python train.py --num_hidden_layers=9 --hidden_size=512 --num_attention_heads=8 --num_key_value_heads=8 --head_dim=64 --intermediate_size=1344 --vocab_size=50257 --hidden_act="swiglu" --norm="rmsnorm" --norm_place="pre" --norm_eps=1e-05 --positions="rope" --rope_theta=10000.0 --rope_fraction=1.0 --qk_norm=false --attn_scale=0.125 --bias="none" --tie_word_embeddings=false --parallel_block=false --init="normal" --init_std_qkv=0.0298 --init_std_o=0.037 --init_std_up=0.0427 --init_std_down=0.0427 --init_mimetic=0.7 --optimizer="adam_hyperball" --learning_rate=0.00804 --beta1=0.9 --weight_decay=0.0 --lr_head=0.00575 --warmup_steps=385 --schedule="wsd" --decay_fraction=1.0 --decay_shape="linear" --final_lr_fraction=0.02 --batch_tokens=131072 --max_seq_len=1024 --doc_mask=true --train_tokens=783100000 --max_steps=5975 --dataset="wikipedia_en"
Each number is 500 + 50 x the weight over its row's rms, rounded and kept within 0 to 999. Layers, rows and columns count from 0. Numbers have three digits each. The size before them is the row's rms in percent of the matrix's.

# layer 2 attention key, 512x512, rms 0.0298, rows 341-366, columns 256-383
102:479500574523446462454500467496523540552585515606448500533546451508478560656476506475516557507551472456468554532478476583571530483501476492446574478461537523505477506534394445441448517453484575491583533534506527472531530522534462548515455522485461429436607438506549460435530491583559534591525488399612456382517498577553413544574506447497515502540575481497475484566418477475460427517559
117:474499438509518569472517510491573454533415534487494423449482493505545463462453497585535521596453469579543491528476499509486473621506518467503480476561541424513499483688513497580474477498517551568519441539455506467482488419449493592534544517486495497372562562435437520474457596547450501439503491518522582487483522499422488639483410511462514521477452525554533455464489497477494528507555
105:500405513459468593550476521455424537526518501457554481543486457387553554575520510503413499611510535481584607462484404454470552438515510468429417549520472527480460521543507489575470501582507411469465536557491520490481444495466500464608462538564468559548534507480515447460521532594499498430524512505444464536404480447461485471574570532538526542486511509552473517543491479487433555569422
106:485394484448547530471458504531445440463510566499538427452604466545468550567473498527590403435495493531467494487468525539502504411450426536541405424426536609449448500521505444461541496453508442493518462560472457499671606477475474410392520469475498563493476411519542498527489509513455561443534415594532394506433490428547563474437511455505502505585495516551423571462520396482445578525502
110:447432493478656502458527549445508529501516463549557446448593539451519518521532547430539424506400553412426447501579546479498405474458429508425411461424521526485590493512533417448571588494505493473467429477483518478530601511412444474488406472442443562520455534457579467566479457493569553468523592426586475479491504571580434558559484582543578472540438546421448537558541486484424463541555
103:525468569492510434557554499496421546515547542522510516553660527476461454435472495517573474596480518479529437566531477551514465410599430478548522573498508531406516401520502589483508525563502565473489512439496493537567535523625496458478455604508515457549584502613457493471466482529413482546504455475510489468438406507518480520481495619497396484477540498446521515522498556444517503526511
101:454492594557463433528500539429526496527495475525482524490513472373537447541464462513421466551672496478511600532486461513515549452553498412503456481486453499495540501577490499513386518512491457542490578560501536552571451503522469514466523479578427426399484482478451472432488620475432447428479464558423453427456534520481591568458507499535549571453519514511515420471508524502505480494437
104:579488556473467459551558485487436461479383487434527491550564459605477491479487465498529481549503525492440459489506463454474557462598397446435456428561556465605591591578467504484447511482507500532460489507490494548346486469512461523537463472483534515480542460514566544441430449459560421526455555457454485497455469491486517507419483498588450558464657440546469527523408481525535520542479
109:511509508566518573508501553404504495438434489466454470531532490488478490581473432551433594478640488491594516576465412506481440505570592402451551547487475446466555540576518527440345565541531482434407541464548547592438350545535534494478553538526479467491595538440458516554437550510491538450560479444471514405491383519475531463518521482538521524381563397531431479495491541563541446485461
102:518511487412529523500471520526511462521483447443467525593576507497446435432530469486524457555604497545481506525464472539452472490472473475511505528536532547548426504514617532519419492606496520588464510491529398500520424445551505569413514481486514507501531571468427534457501485476523419462510439475438466441482492515414511472471538555608488530461521452531424465561483555495558479628479
112:552429469581447534496505509506519519590611506549556479502480482488527521549499460520477526542557557485559575489432384513416546484464477494460397496593479530431435497630436481474393495540445561435507474483481503497619438536515479445529602475551457488499474529460494454488560507543403498479575446455498420515569455506482499549485581501423546512478469511508560521541434361481450552536491
090:518461521480522599504552576448435465465416537558583468394475494587492472473540472528475474591491543618506471479510382387504413518508458415439515510580521367563653510487480505509350485504561504472546557505427557485462528425394533526527516534560530437519501524405402411510532439515563429444536492464481486379486491395488539543504430457565542512533524462605472584527441473482440520397563
099:450417491459521510426529619504543486505415536502568464461443426494506481456533505552465425550517590500540416476511482515529423582507481398496490541547496423548579535500442440508439483541545530490522502518547501485459536409423368589565537498549507412613561492442403440464524423494515560590536476472486419432499535463472501606515476477585483520508536491591493516538459483546445558455603
108:523611516569506501464524567451448554508357465457556533476551471526542529396528481530403519489555494505465490573447508434526512551418607456634416459376478468552468482541525457529427488511496416496405468483391467472462387438398403467512492519501471492479448425460486513466451598466455449517516455476526460453496463547541509576533475466495523354513547481557392433488415462526615557428541
095:510468568539456496576539436521480499404457530480554571462474497471578546515497501566588630456502417516519418503491534504386578489538536557586483543449453535478483527467488548532476509532501456530492576472513467549523482484525491467570481467491569528548511563398555432538473570513486492459481578570468445522350492469514562468488515541484457582449474541471521523552528553499505513472437
120:504378563504485489452576483438554437585435535520547488414466454500503479523595515574512539571532508539607488560456498559390406609505488488546472550583578460494449540590526547522506530510488550571567531515514550571514500465483448544576497517512455422575563505409453411518461404504517582542542396453499487449409498515503522636523565461456492557457482532489497566516598472519410516478589
104:487598538521490489440488458450484448478574389568470560536555458461491466522496466459531552458452542541476486398547526494568503441485570500544503522466443505518549498469532540520482447529444461373519449527513489468502559543514512462526574514477517559548474549559457637573587482493467416464472516499504525558566491456510486446492498518468510523563487477482589408462459606544568503578371
104:581438497520431504469448523492540464480412448576537483533549435556536412499511479538520506515486554492556469551566560430478543495507549470484481569600542535557558521562493473598435416452458459559477500553499531537426401432414441461465551503532433441595528512427442524522540555521523483523569426487435446553422448477470562530574517501534539542450510474501443482442451490499506658470486
076:559580508573481549480418548494544497521495526465443533455469595417567614491516449522366474457566490422438494501455535552479494563491497471479515518443469573583485509485480490526490476453463560534503523418499475472506521548547541513475474391475561449505450423573520518437499532535506587444458432510528457632513514465446518511434539475463567533491429481438496474638560446597558467468475
100:515459518506444534533549519461530497519538526479602548430493556587570525504527491512523551478539466546566532565529497426470542485481529424527438458603544443482473519575445501474385498469495484517514579493460560451446444592459461448581446566576467522547514473434532452484441547533452520515496468507502487405439422483558536489486473475503531526509540423545431501472478520453525523464506
118:484440471539575503484536563520553497557506547478525566514523501461509525504551513504502430402497517506472512514489504490407526495403487526460473423478513543532471494602407476399508568512530541536495519492433458528577551415465455506539470432517484459433500520510540467490543512534447535530478408465539427476460504445507493543485525380481524483503549614586502512473616425480533450510588
086:570594606446443435500466507516547496521575448428406601560546490489569559456455448522463542418483468546406515525536529452515541509528568563533523540523530564522498463453433485478483543495462492475455467396532515523486481546497520517425464465371512487440471531642507577448562536545475482438505534477576546584526426536527478470459582538562382496484501480475446519580481515624567492544477
104:445559432469486520488432511524564481464534431430370586431438542485456502514458507489459479521428508513410552464479519445560458551455555494465548476504473534551513474539510507452568546461571493518499471476486450473521518488530568551513479444445567594402483555602529530521484539498500435432477556465570555648560476473493415476464526490507429448466478492493436511516500544508545435525488
084:441429495478518562531546478541482540455492517503590450493490535494433445536517568426521508634488500430571567480446454431514403462487406350373586531460492471507473524575497556500470459531533566456511586448489460497459549497568497432591519524569505549561554501453491436540497409459554478496507493517443467477484504480474494473541425475507563494429515498503557512466465525392427480485477
091:447531583440543545560512568460471539559460497518471446516514489506488495517531431376565461467452439532439574584482475547499472469489485496502527459482503445512441475577397468406541567509438527550502465410485519490457568459529518608458550574441547448425581553505497556428503531557592527499493455523577505388549544553453425461602471467530548486542564453640516506541433457504535459500546
103:570538583511471486547493478497491510517488495481414523479551521509551596440451490559553528358518505573396444519562556605505540520502510543545477447536587594543549499403419407516537508500523497495480434488504464552408504497438516493408534393422460490421431460617468493461481547481451505592515521499582436503440490582482510553444555446421462584551483476489438542556589499584521460468532
# layer 2 attention query, 512x512, rms 0.0298, rows 342-366, columns 256-383
095:550515429491541477420462452453537530590440476600462546588555511616477474519479463538466510512553501463517572481520452453474538663540521446463465527472493610501503492450475522556482458468514559510394480437525527435522519463398510518420417498516427560438458501426428503544473574512532549449593567518483493455590481579561454567398568515531484452453603500479475492510459510471542517513494
103:528513440522537559526536572510564428533432478582458461524489431477512548551551496474496523451541482461525481593489609514548449453574441563436531471411470459504482544554478452586499496560500511631512552467511477439445530401489556499455473466612398458508541522496542466488524464518569528399510547484453451441429499490540535532505521571539528529425518448432519501456514509489532542551438
106:494516482477479569569452394520489579516566532456533506554566499440542484513576520519584492487467507569502470509472506497479497517460504475513495576534441483474522457436395461454496418511476504466407528426521434557447539493524517584545494521503440497586639484383485472457487533556480525576460575534492497544452385563514414506532477424498455590475511595562572459514554531471512476444479
106:510397534473490541530588413478479450445503475472581460493497530462533485545511614510472420485479456492560493486505487496536514518514472450548514409586577526468480483558478425470536457511379522427423458532463429489443475524510450551478445519515588476509585564404514468543504476518489534552565523518501415550419486486428508459453505458581504485488394492524367513527555524541578490436500
104:510468484538529516481583492527457448530496585422433448371490586590521414513459431470504459427437492424543516425514478550464519571492477546516557483453515481488431481579529506529564465467494482483436444441576488620521489419520590540505388560447547480445476371523494587537517496552548502507530459482489529566559530448524527470575489395546492503480577471499500436475506534509461379490470
102:524584442530550523515489491611409556528495527579419534498521588485461519479401505370488459510352443485379469464487465448590465474499465498483481473527497574457532551439561522540522548506500475473443456445528567560473507460475510528500441592500649532460486483522567498516573449491645505531487407543538470484516439497450482527478478463489443522532514547435439431473446522463509473506474
104:542559500474623504530425472423488433489498403537445493580546493558452554555419440533566542455505427512587492527571527524428492549410417483435568524448564553438497400499448511578547522518523435590521437579549490465510434497498620485501496487360458514517561487512515607543478551536604500475428572545528518554518477453552465507444520487538501525481564356452447353537579555497528515492462
105:491493454454501468514566520519521482423403556464359581499476577553391548472405449473508488586377515476460403391589525535520408554519425512508511390471511494479533532542501433528499583539546464598558435467465543528468497424508577411387491534544503508489440501461498484504545506489487461493535518535588515468464447404561628516578461523568484458491503479489403501519441476501479576560532
101:520519531499540525470469472443457453474408563504523474513499494581497504482424482464514543485440444527388515484547512422502351514553374430437583516523559557464502475495510549522590374451498490453453479496507526532492557513511486522542477499528565555498497501441486539521566381488491503401470507586522564510486494452544535618482526471529605536526441436466562443472459431493480530520480
105:620543407525492657465533493554477506584497389471454488616552460468497440576565465429484490492449462338493536532563536443446618552597566552288438510475473557534419562536546495554527473491486483471449546408474515499515515523527475445538572469522465579591567559521482467553560453465517453512459420506510489499486471491437534543505516583554489495471507597521423536516441488513531480468482
092:498539438632483412500504567372518487507557472577543538557565576465500443472403600483485565444480423526455531571524616517505443491449506551538579548472458508473533506446464467436480548527497398532584400395576473523485488511541557569461501516509468492428515517513554441569495517399439422504560490508462535420486488503552491527496574479479483638574475619435532501472533497513488496489457
096:529527564553557521477518513474498483407533499464588485568558605517507473522433627555552553467520480590523508543492522533494550545462552520563568498490349426515461588417570345410471514545524423484569503501631452546466485538499570497554455476522523517565580545490469420476468508405459485533529486545456531449462420415443506498500545490459445576567470521451574463437513417494486483415512
107:374497506517482556473567587585522443472430505549521431582520586506549503523526562482480474479490509465493450460471479528476579542475594521471509535453365470465487499417545568416480557443586548488477535451496555482613500541515546560409538460513465462473478519549517417463525480490455436570537483454441505536461464547479471500461492606490533579546430595524572471478461466473496427528533
092:507537504464456475456496479409505526558483474516425477492539522531416490478471502494501407376457418549551559501510472428528441408456551558539419432537594629511445383479478545463515541539559439477397403423495521500548552539422567517565514453411525563405512448510571482437514560486473481493434515495597608559603524586463431460584541480440478511556571540493455433492490564484469458542569
110:531497521510439559442527546526445420500450412521528420518479587486556429525432530390472479489495488452493566590586424462498579513454521440476463549428490520471538523503582452558492508483494515515527589436493539484523422550521473491555536446499491600428456535545466355583477481487442475597524541493465511444479476479414465417370394571689510473522536496487483507524438470509483493607431
098:554504481401513511494437474509484612530550454550488549564520511553447568419512436479526491458484489475609574404516554466504501426434529473478452496525548596499470374522496521494520545539559437541385386429518541562546528470503505543469475496485493472503407441523481511479559532500524595534469403483483516620519504535484464538523607450482376478526515502575420543453557467479475491478547
100:433504461485555516446584617543479535525546506503397438482590581503513482464531542491569487486512410489553496504500595545466493478456480483540568450371482455445467388410492557350506511433486491477564403491495526450541538536494632475470438392442474514457524435579520433523453490458519479493439446435548508477507524465438427511392476601489470525524502570508491487426534463516534387558493
092:498484515463477482559457514486493532568447510516421496507402449532348538512473521469541488509439581521515469463468507395493387521510471366470468481559601548549586461512486580542522487478402495537380434475581604540557479520407488485520495518477544482482436531545452557465562551520477501474603547496520550508489503557570504523589519536488511521420541431561470458496559485525416517520583
104:517482568497424492555527475568516483513520481468435476453600502513560416611467500399495510524415454454490465484423549508450527562508501518519507465455527474498567549483548483485430478492486511486547445562584492530471460486556512561477530531447482515425549504463466482502468424513461472482485413546576494435530441475529532532435459566528609521463507519443493507513538549497495507600588
099:510542489476507633468466437490458573517410486485593427459520355632512436562502594458505538439458536583466515492476543451567429591521454392573541499454511457512535529507491577457492500487434509395555479468434499463504550534526455520524513549421495570524429525485493516507526481583433504455501517567586548572489532428556525523432497539512531548483459505464530480470485597408415489561495
081:510427455507570512401492513567483589489622544493404550517640565459423544470513509549523510423486499411523556424511519532530501440467521581496504494428545685491434414428485537498519506542558432455524518426481496512509585427493517441409406454517521437487487452564500496483535454478508520506460456393467504523554562576458443538497556484471408448503477569523500568449503476540533524516480
108:506496554484564429453485400507489521455467561483617624518506517485499507403505471626529533533531517630470563472501464527501457516504505466489475527600475555506486476522527488602430460520543425376460546548407500602470513453507475485517430521591482498586505469423427492511526452521483530526492529493473414434465503534513501579481554417518493423516534504517481504487458433513491556432433
101:504510537504507486553544540455557418462388479491572468476437428549546450517441411444490459508605519556518489633497480420495421592575448448478583488476497399558522566623523423529540417434443467563541540586452544507405487443463520499536533571509509509555502532434489486511423471528534415427566490564494523429472484397571581545550428508538658529456559375474457473508477538424525514478525
109:472522471560512527492493460485488552501519481505424442521474482488407536494501582480495461494507533571444497540551432487500391457523452513442529457558505595554413563422504591573539564594404539497526507519501399477538583510477538507487503521428443503528417451530550504542517441521553557424528447519576552480472531484503533557551528500431497602483528510428444574541586562468476598571538
091:512461478489561559513506490503481525533554589501499468598518564530498543514513489574515580571471431381488500416502548588473479509416538574521453575498424522435497467431463604437458579468535552387532510469539462487489527551504545486491457476481422468534492511438481369573480571476494502523552478498492504495578479482499481501487446486462462517496457592560603520501474538475508491430540